config = dict(
    n_layer=12,
    n_head=2,
    batch_tokens=[8192, 16384],
)
Each number is 128 + 24 x the weight over its row's rms, rounded and kept within 0 to 255. Layers, rows and columns count from 0. Numbers have three digits each. The size before them is the row's rms in percent of the matrix's.

# layer 2 attention key, 128x128, rms 0.124, rows 52-63, columns 64-127
034:142152132158160135167128154085121128159190121083141140121145142138069146138176092142134117078100127155121137140147137139101128116186150095126127112068139136166122133139141094174126143115174110
038:092137158143126142168156139102200146155102137099119124151154083144163134120103146074138135122140138117127132144165119139095104137154114140119137118131169121102163120142154114091133154114142115
034:118167118122078112131177094127104079137126116149114104172120080102136123131166147136167159133157126181107113150141142120152124113101111145164150159131100095100119131145160135082160123108106104
027:083120072113163115092103141101168109136111095128103172140120119141114134098147142133139115125098120092147082143124126119102099126128134170141137140147105162091164112113170116061116124147121140
035:131140166111067112108129110115129097107129116142113143166094140113148090104122115129150133183137119184109097128145138161137104142134109162077144114101132100135152150139120122071112090123090094
029:108117114099080112125163079156159160135125142107089158120104150148122107151091125143101157146120118156083114146113162115154103133091097163098130085141081101174139128123168160124097121135115087
038:136131105149077146135178119098115104162115124155109163169122077132133170156113145123188085111118155062145131111161127126122139130158107141127119109129143115116134151137106164147122154120154152
033:117165168146115130125157107123110163152119097121168126154139137153160123111120130119097100185109106147134120105149121130119133125138123121159113110097101113122131158141087078106151140095124097
035:114126117170139157116125155141163143132084112106103103151132147176133127106129131071152129127143178099113147110153123130124090159136127149129137099123132104140108110132126170097134121122152182
030:143115136120124148184218076127090083150110137156109180159124137141124147115093145101132128150145147121138099124081126099116070096155076132134128089103140072124128119099180124108167147107129124
030:097135127124111080081130133112138144129133111114107116135140129123111165118083155141140115127148141198118088133162123130117075104130127094121146128091132102124181135147161138117138153083119123
033:130113118166095107114103152125099141112119135140106119131169135126180149141117122082138138123152212123129126093105123121164095132148118149177094112131137165103132163114121155127120157093103158
# layer 2 attention query, 128x128, rms 0.138, rows 53-63, columns 64-127
027:077136147116161134120123151134144126115074111095132132120114122148065099097140153122157093108133089171137121168148121138111138125167131138140164139135160137134168140129138125092127109109145111
025:131140139125086129132065116134075092110101119131128116136107129127130133130151129147149169092108110173125162150112163105142134143144164149116133119132119107112115102130150124093129091122165096
024:130119089099103121129075086130097073130129089143106146112120109154136101128138131146095107184120101110152095130164137144130141155149149145109127160144116173095120131124127106089124112174115125
030:114109112122091135072097126128110110093146114138136159175127108156139116144174126154145098155146122164117132131143111105152109133203154141108128099105143099140138134150124163086110094088102127
024:092103128120078119105148162094159138124115143123155110126101127151159116106159108098100140128147101157115115152105136104125132128116110149136162103125086098139166104126152141111085107151085117
029:145151117121162103130118128095105117125125112131114117175080079143108131144129129111136074093146139094138127149174141155136152091214153138154136130160146140142106168123114159149135162138168133
025:103137130143107112107173115159103150117118126099135160114186135123156129133139093147131093128112085166126150165147123118115168127192111157131130093114114148154130148154134105128126142081109110
029:089142104154147171114161152139139158114108123108106113175124166133087095108133149085150104109158151132143107142169121096106112126148113137144119143111115115149081127144125137104142113134142157
022:120165114068161171132127096096141106136120154162104184149117179143124113141139093144121127139144093168118122139121126119138119129145131128088148110131093115115144132105154097091152122107121065
027:116102088132158138104100128105114125125086110133121154121122145158075108170177127151121141107112124182157110148110112162085135158148159124111131138123075106110097176084114124087122097126110060
029:122144116169143114157110155100131155121108148149072134138140114141141126115129106100105132121104178090105149085093132140149112145154177157163122140142139146114080128102123126130107152113153116
# layer 2 attention value, 128x128, rms 0.495, rows 0-38, columns 64-127
087:116165091102141108086104110156103120143120112117129117120120068141144105120096165123174141094134066148131136096168137126128098150143141119137101121167146121089125139151153124127139128167134098
125:113128172192156157134161116112158124164112111137124127087095163165131151121143105141099112154113155145160127130098173105117143128129131116118128148121088128182139145070143186110118102077113112
137:114095116156103108137144144121140106150109106121126119091132143151156124147113114111143186134115089135160073142174163147162147138127122082116092160155139124114120090127157139143163137150129079
159:168123131092115134161141128138136134090138095133153125123135126124106110165130130094126090187114119136149064126141143116135138148131061116157173113175122133159146146125108116142110126128122143
135:173105145107141109158164128137113131068114087132124110143145152119121134179119136165111130178109122132147058122133109103129172164124076163158155152149134118140143101136119113130108161114136112
121:130122116204100132146162111146143124148101174117140136122139119132124123142158074101165105163093106092141121168145136126131153075136127098086155149136128140083147132081093132104146133124140122
147:101112149122133139135150127135123117119087126145118105101115112146104137138144125109121088142118144142160098139123143127109129191145140116164166082157116124157141152115141107164074141089147131
141:112107090119142136122116166126103116138162111174106101112123127117083140159164141136143090131149136109118167133162107156114133113108137129104190117136120090120142095152133125130137090169125109
143:153129120079126123154124160153123143107152129172128115104098139107117181131151134163108124147147172099141150148060083125126155118108155148144160122121119107138148122151132131104106083129164130
154:178099129090089131098117138135139174090128138118114123110109124143122126093095094111153144118153123155190140136130131132130132073119105108158115104149149136158132130141144124111164173092108138
136:123102121144122139093115142121150099140111080095116145140167130123124104086125108114111186102117160142096168111075105121111115074181136127159116094096149154153100140126097148158139158110137157
141:111119155177131153159132094102140104154132120113134147161130152111148089107107128153090137129089140119103080131119104078129138163160102160121127184156108156162111128104113095142100117109137130
155:100135138137096122142139109157112095147099116123146166149147109132156120137126129102099158157083128125127097158098116098099131125125168134173150095132157155109145192118126114139134147121113122
124:118160130137152131131119143138162155084127113142135096079105134175120173139130118102161102134098138154158135106114155175156089179112107098115148138119135127155165128111160151103101111126121113
145:172127118113138120098154094116097113112090140095159128153181122110103082135137139106149131133125115125084129087176129103114125082148112113150125127124137127095109119126110143141156207142149151
139:137113174145147123142143110096129146149158131148104135117107178095131149125119165165129101146141179123140110117107116071094160114130150175118117187176100107186104131101121138117094085110140122
088:122098113126118107152141145150137086137128083125101131118135133123143108144140118137118205126123122134117122132085112133155134158162127117140126140089153127098160108149122141117162100120158102
119:110148117146122117132172137146115110123135079103154145137131123145127141144134119139138158144125149120134138133095132124160097138170115102109180118126125118133153127088125187110111139102145121
145:138137129096105155144110128097102138124135196156125140147111188089111120157126125180093117115137123079097118151175124155124133139083173179128154131132103095118130101164131082107113135171140131
104:116079093161136135167127151123113134115145121185166110118121128135115150138152152116147115144139118114100098128095113178155144118107112139113163134144114120141149100138142084149122117156131134
083:112169126170114163138128106114141114162124147084139157144117109129140051128108123129159113093102116110099113155153156110142121139149089077128142152106116156098159121112084134119138142141089120
123:145118097080123131131137147116150122102162129095144138131146097127141131128123138120122148098129094122103145142089156138163145125136117086135136103089116155145209107138095135139140147151136135
131:148156094107117190152121114115128127136156178125166160183102129164136113107139126130143079100106097121111120156132137132162119128123079126102154141109107118098190092146102086112137132141099137
139:118191157118123181172145115152107156124126171150135154161066163121130140125165128127115072134120171097143119165106090123147135128125124147110151150079093124136138145119097136112117094092132167
135:105141099154146116128144143126123143104135130133118113115134083149142150130140176114127070122136071129148116082154164170141081176120100103082110110165115110113137148113137093120084098147135100
144:109174160130128131128139129198118160125084117128126142131092118131169122120105132139131128118119149126156114141140128116080097173120155129139117109121157132105093185140171112109123132091088095
138:145135128103118101126107146110150146079175124109124130134131143128153154109078169139131156134131123138154115110103111120149111131148109163111114167165126139176146131137122129095119093139158132
144:089103144162097116140126135146166101132130127116103138118141140159147164112138095080143181125114127160144135127104153190192123122165119049115094154083151142115161109122116152130144099112134128
127:133135113119125116114154135117095102133138102123138144166140082184113113135097128105170132160109168139126160164093129088145135094136157115120211117110119150131196157112103181158123143125126152
147:122112119105105117144121153151116150094128119135079148112091117132121123134082105101143129159131151119168114207143117127123165097095129144130162103114135157153160153135090147134182120159117137
097:140157152110136116120094130122117170119106143156111158103139142159140109107105156127144144102093123134138114120162106104107119112094150121144102182106149136077132131150148120109166140158097105
146:156159137131127113148135130155128155106104141160146111114143140164108153128159136105163088185108122158202130130123122118152136104108119116111161164100137153123155140109125162101134132080124144
134:132147108105124101127159150141106103137141113111122144138129130103127097154118110141125149128145151095131175143109083104098116094172157151126151101126128128120113143117116201115150121107155140
161:121118172112109155143101125102138143120133178134147148145113157117140118101130125133109119121106158117080119091103137155131132119114142160150107132137125134144090131142133056139103148076112172
136:173094148118148144126159139100114158104116149148107148122117129115096130112147104118119071158170140113141125116127124097077166096150126132109137104105089126140120129118101136162109146079133170
131:121126151110095122137102131126133145113151078110101127144124133096108072153125141133086127134105150130140112133113091093133118169150066142149135106138156128143135153141130136118112093122143120
123:156134143097164115127137115136103117153110157147147160143152098150129121111148122150114106138155133142145135113137113073074169088144164148135123109120105127111121129096129128123119157082118159
124:132104108152139091097111152090126114147140114117112113136152070158121112150151107129105121108144089125129168122120116122121175120132143112096109096112146138099128113129153128139125118087117136
128:118124098121113152129154139140145135135119109151128129128102122163132095119086106149139137100121112156171123184145146145142108160125085139162179108136117168130148104165133089136182140138098087
# layer 2 attention output (transposed), 128x128, rms 0.565, rows 0-37, columns 64-127
089:146120142140124129155117169095161136108121142137165085152156185110047154139143074112136135120149154116123119121070112106115142138099140158125119124132141134111119136135114115127109132100127146
128:150099082107121146131107122163110098103165140126127122145121048102129114099111151100135124142126117109100102166199121127143095121130119120130146131131134153143134178120129135137133153163147144
132:103112106117162144127140111131127155124120146135154084204141115135119130125133137145120077111124151139119139145119094108125105111147136162120124116111129141157145140149105127103118117160151156
157:096148139150138121129174110134156144174099167142116120113115115124148149100092121150147170094135156132115177130152109134138113123146135119085095147084144085139135111175150109111124121112152146
135:062140111141092127146125148114122140187105155122126163125175149150110111095097092145129154068090122112125187145156125165129107114165171119106107134114104115116131129142132148095147086118157142
121:152089123103174111121086091136080126117152104145132144144103115132126128131119169156103132098119137135154143073088146123116130177133103148153110124127158131198112125179184135145141128120151098
140:156171096128111168144128140153110126136153111119105154146171128118116117086129103121148178103150061159082174103131098112146126085126115140112142180109123083100153126136143140115167135131112123
145:152137169140090098115146119133119135084140121109127144141159181124148146082107116118145106093103128118127131116092141092158111107145123135166080115139170160132127172082146108173118158071110125
148:083141157149117128097122094117156121132139089110109163144168146163133062103125147117122105133124113114131136099167176141155102103150106126134133133094165150138115129112133105140132140146087122
154:085137142162171159135138109093161107175110121123127132160121164128086127153140134130103117168130116096097096116130102145087114135106141124124139133110143137134129184127094122126131095183141130
138:167163142101114128122128104138111137137135129136115139121076122134119130150135146125136080184144098130127071141127153162122170174079115122094162148151129125113169131142130138107111128142105139
132:151105108098102121118143130168114127131113139099123115090122063131111132137126154150143113088131137141147141128174162186117133128127119132080112120113088100114149116152168202102111132116156137
147:142159088086176150116167111142119128125158118143145107114109132133094114111130159125137117120148129141107121113134173104154144137103095102104131133113088113161143048164147180111143093137163150
117:139098130118136119117100128115165095149174172129141139167135104093123098133104097144102162156116101120135144128154079116123132081175152125157129156136149145119122161099107076181145126137098106
140:105125153139126114168098142111126145161134122158100134129061140119117205138101118130126134127106128133146126154084115135120136169116120085090122117149150126145120125158124116131113095133103150
127:120073100131069129120119154164100093080092125114108136117121088142107091116148139093155138115120116082117143140174146175134111140128109134159148101092132119108150136129159158107145164118138125
094:155137158114151138116118127098134174123127142116147119156178106166126132110124135132134060148126122118120121158156166131138096129129141170110129124142120112156135102137139124117094153149143134
116:161153158131150086118102152113124099140187128137134127139098112123112099099120123157118096146102097122156104148143151131141117107121127148128128148088140146126121132152146052153119136148149141
135:120111127154148118104151111145133110122151071087120148101141096154145139102165162102137112106111137151119119132093127098155117093208133112161126083104141157139131121072133144127140113098107096
108:112145146110109094095136118151104146115126146098093133152136156130165118103104144145103092095090124148156189123134140118137142115156138112128114127119174126109110155087135143135095127103128095
084:166109110116162149152109099147126151110107136162116099117071127099156207135102159138098142135163161127131140099128128098123110118112124128096101118159133126140109112129150142155120137138194161
133:111167170155161165153114084125127176172086117132082112115099109123123145107143148137103113167132150146134118121172124143134114133144130165127117158137137106114074168139136113131103143170146141
133:114110165151168101114144123127156160135118107094072125081121123122158177161128157168107147107132142149144148133125132134116129113113166133120090116131126129136048152146146126136113121132174071
148:163132091137143090100074157130142101153153117112104144070161078142155109146119130154136176107126097154128153094122189128120135130118130113158154123128150106119096098126122113119148140099153091
139:134147131135101111163106155149110137122088154132148097102134147077169116092144071115132191112135147135110169142074106084122158116139133189174143162133130110123125084123130145142134169106127141
152:113136083128147117139137139078157058112186115161178110132142137113073114162129101129130131142155116108114100122137117109137127073106148104128126133128085149159140066118107127129148086139138129
129:123119134146139124124122150126161103177099156106147103101124079122117074143165116146133114126116152117139093131153154169086136140122132169137145119082113127103124111137135123125111139129144127
141:144125121101171152102101089117105153157090143141140120167100111140180090123127142157088102178139089158130140141133130079102123118116112188138163128140130103145125138133132117119119151158158128
123:165150139113138162101145155166102127135169129123121103141092199109140153099120145138114127130137117116144089086157131138148138156071096100146089145136150124100120157140147111120127116124166130
145:163168091137142167094130123115128118181139131135168115131160125145136115132163143133131124107146121130105117023140141133112147153152136110186104143125153109126146134118121117083124090065150121
110:087087103126146151130150125117193101134139142135171102177122142118135171186100115112109126140151161094087126131127124118141127105121116088157111100155117151177114099106101169128130089148120128
137:120111096121153114113102129106128105165162164107133152145160131115197133152080084160100190096107137089114126117117120132104131164108110109154113122119139111137103124142124146133154109137160100
135:173138142149136106101090153120117101120170094135155139118120116130108129103146138131146084132134118116144067120109177139140123156100095130119148126111138141141142101153143050143131142143113130
151:128123122128137110087172126148122114151129134095097130114117097131082153149130155117115154144116119155154137175156112125117160132146133066117174128119110124105128092090112169125129117154110089
139:117138120148080133134085145163102130161101109124101161110143139118154130116135124123165163106123070150118186119155110153125134163108094137148140157143156095126124173132137102084147147133120087
131:141152129128115140174181111122158112123090164155164137080125108145165149117099126118134111148150141098106121137151155140112112107122134115085113140120102118155188076122137135133123143117110156
128:109134121160071140111128156132130149156143082110131156121148170125103152157120123126156154104131100136114167163153141151166104145058096127146116144121111097121089152174126144113138119158108106
133:119123129107083176157165129166087155095092130133143148125157213116130161098101132109132127130128150114129144142113117120145094140069119139137127158164091134133130172114125151150144166186114121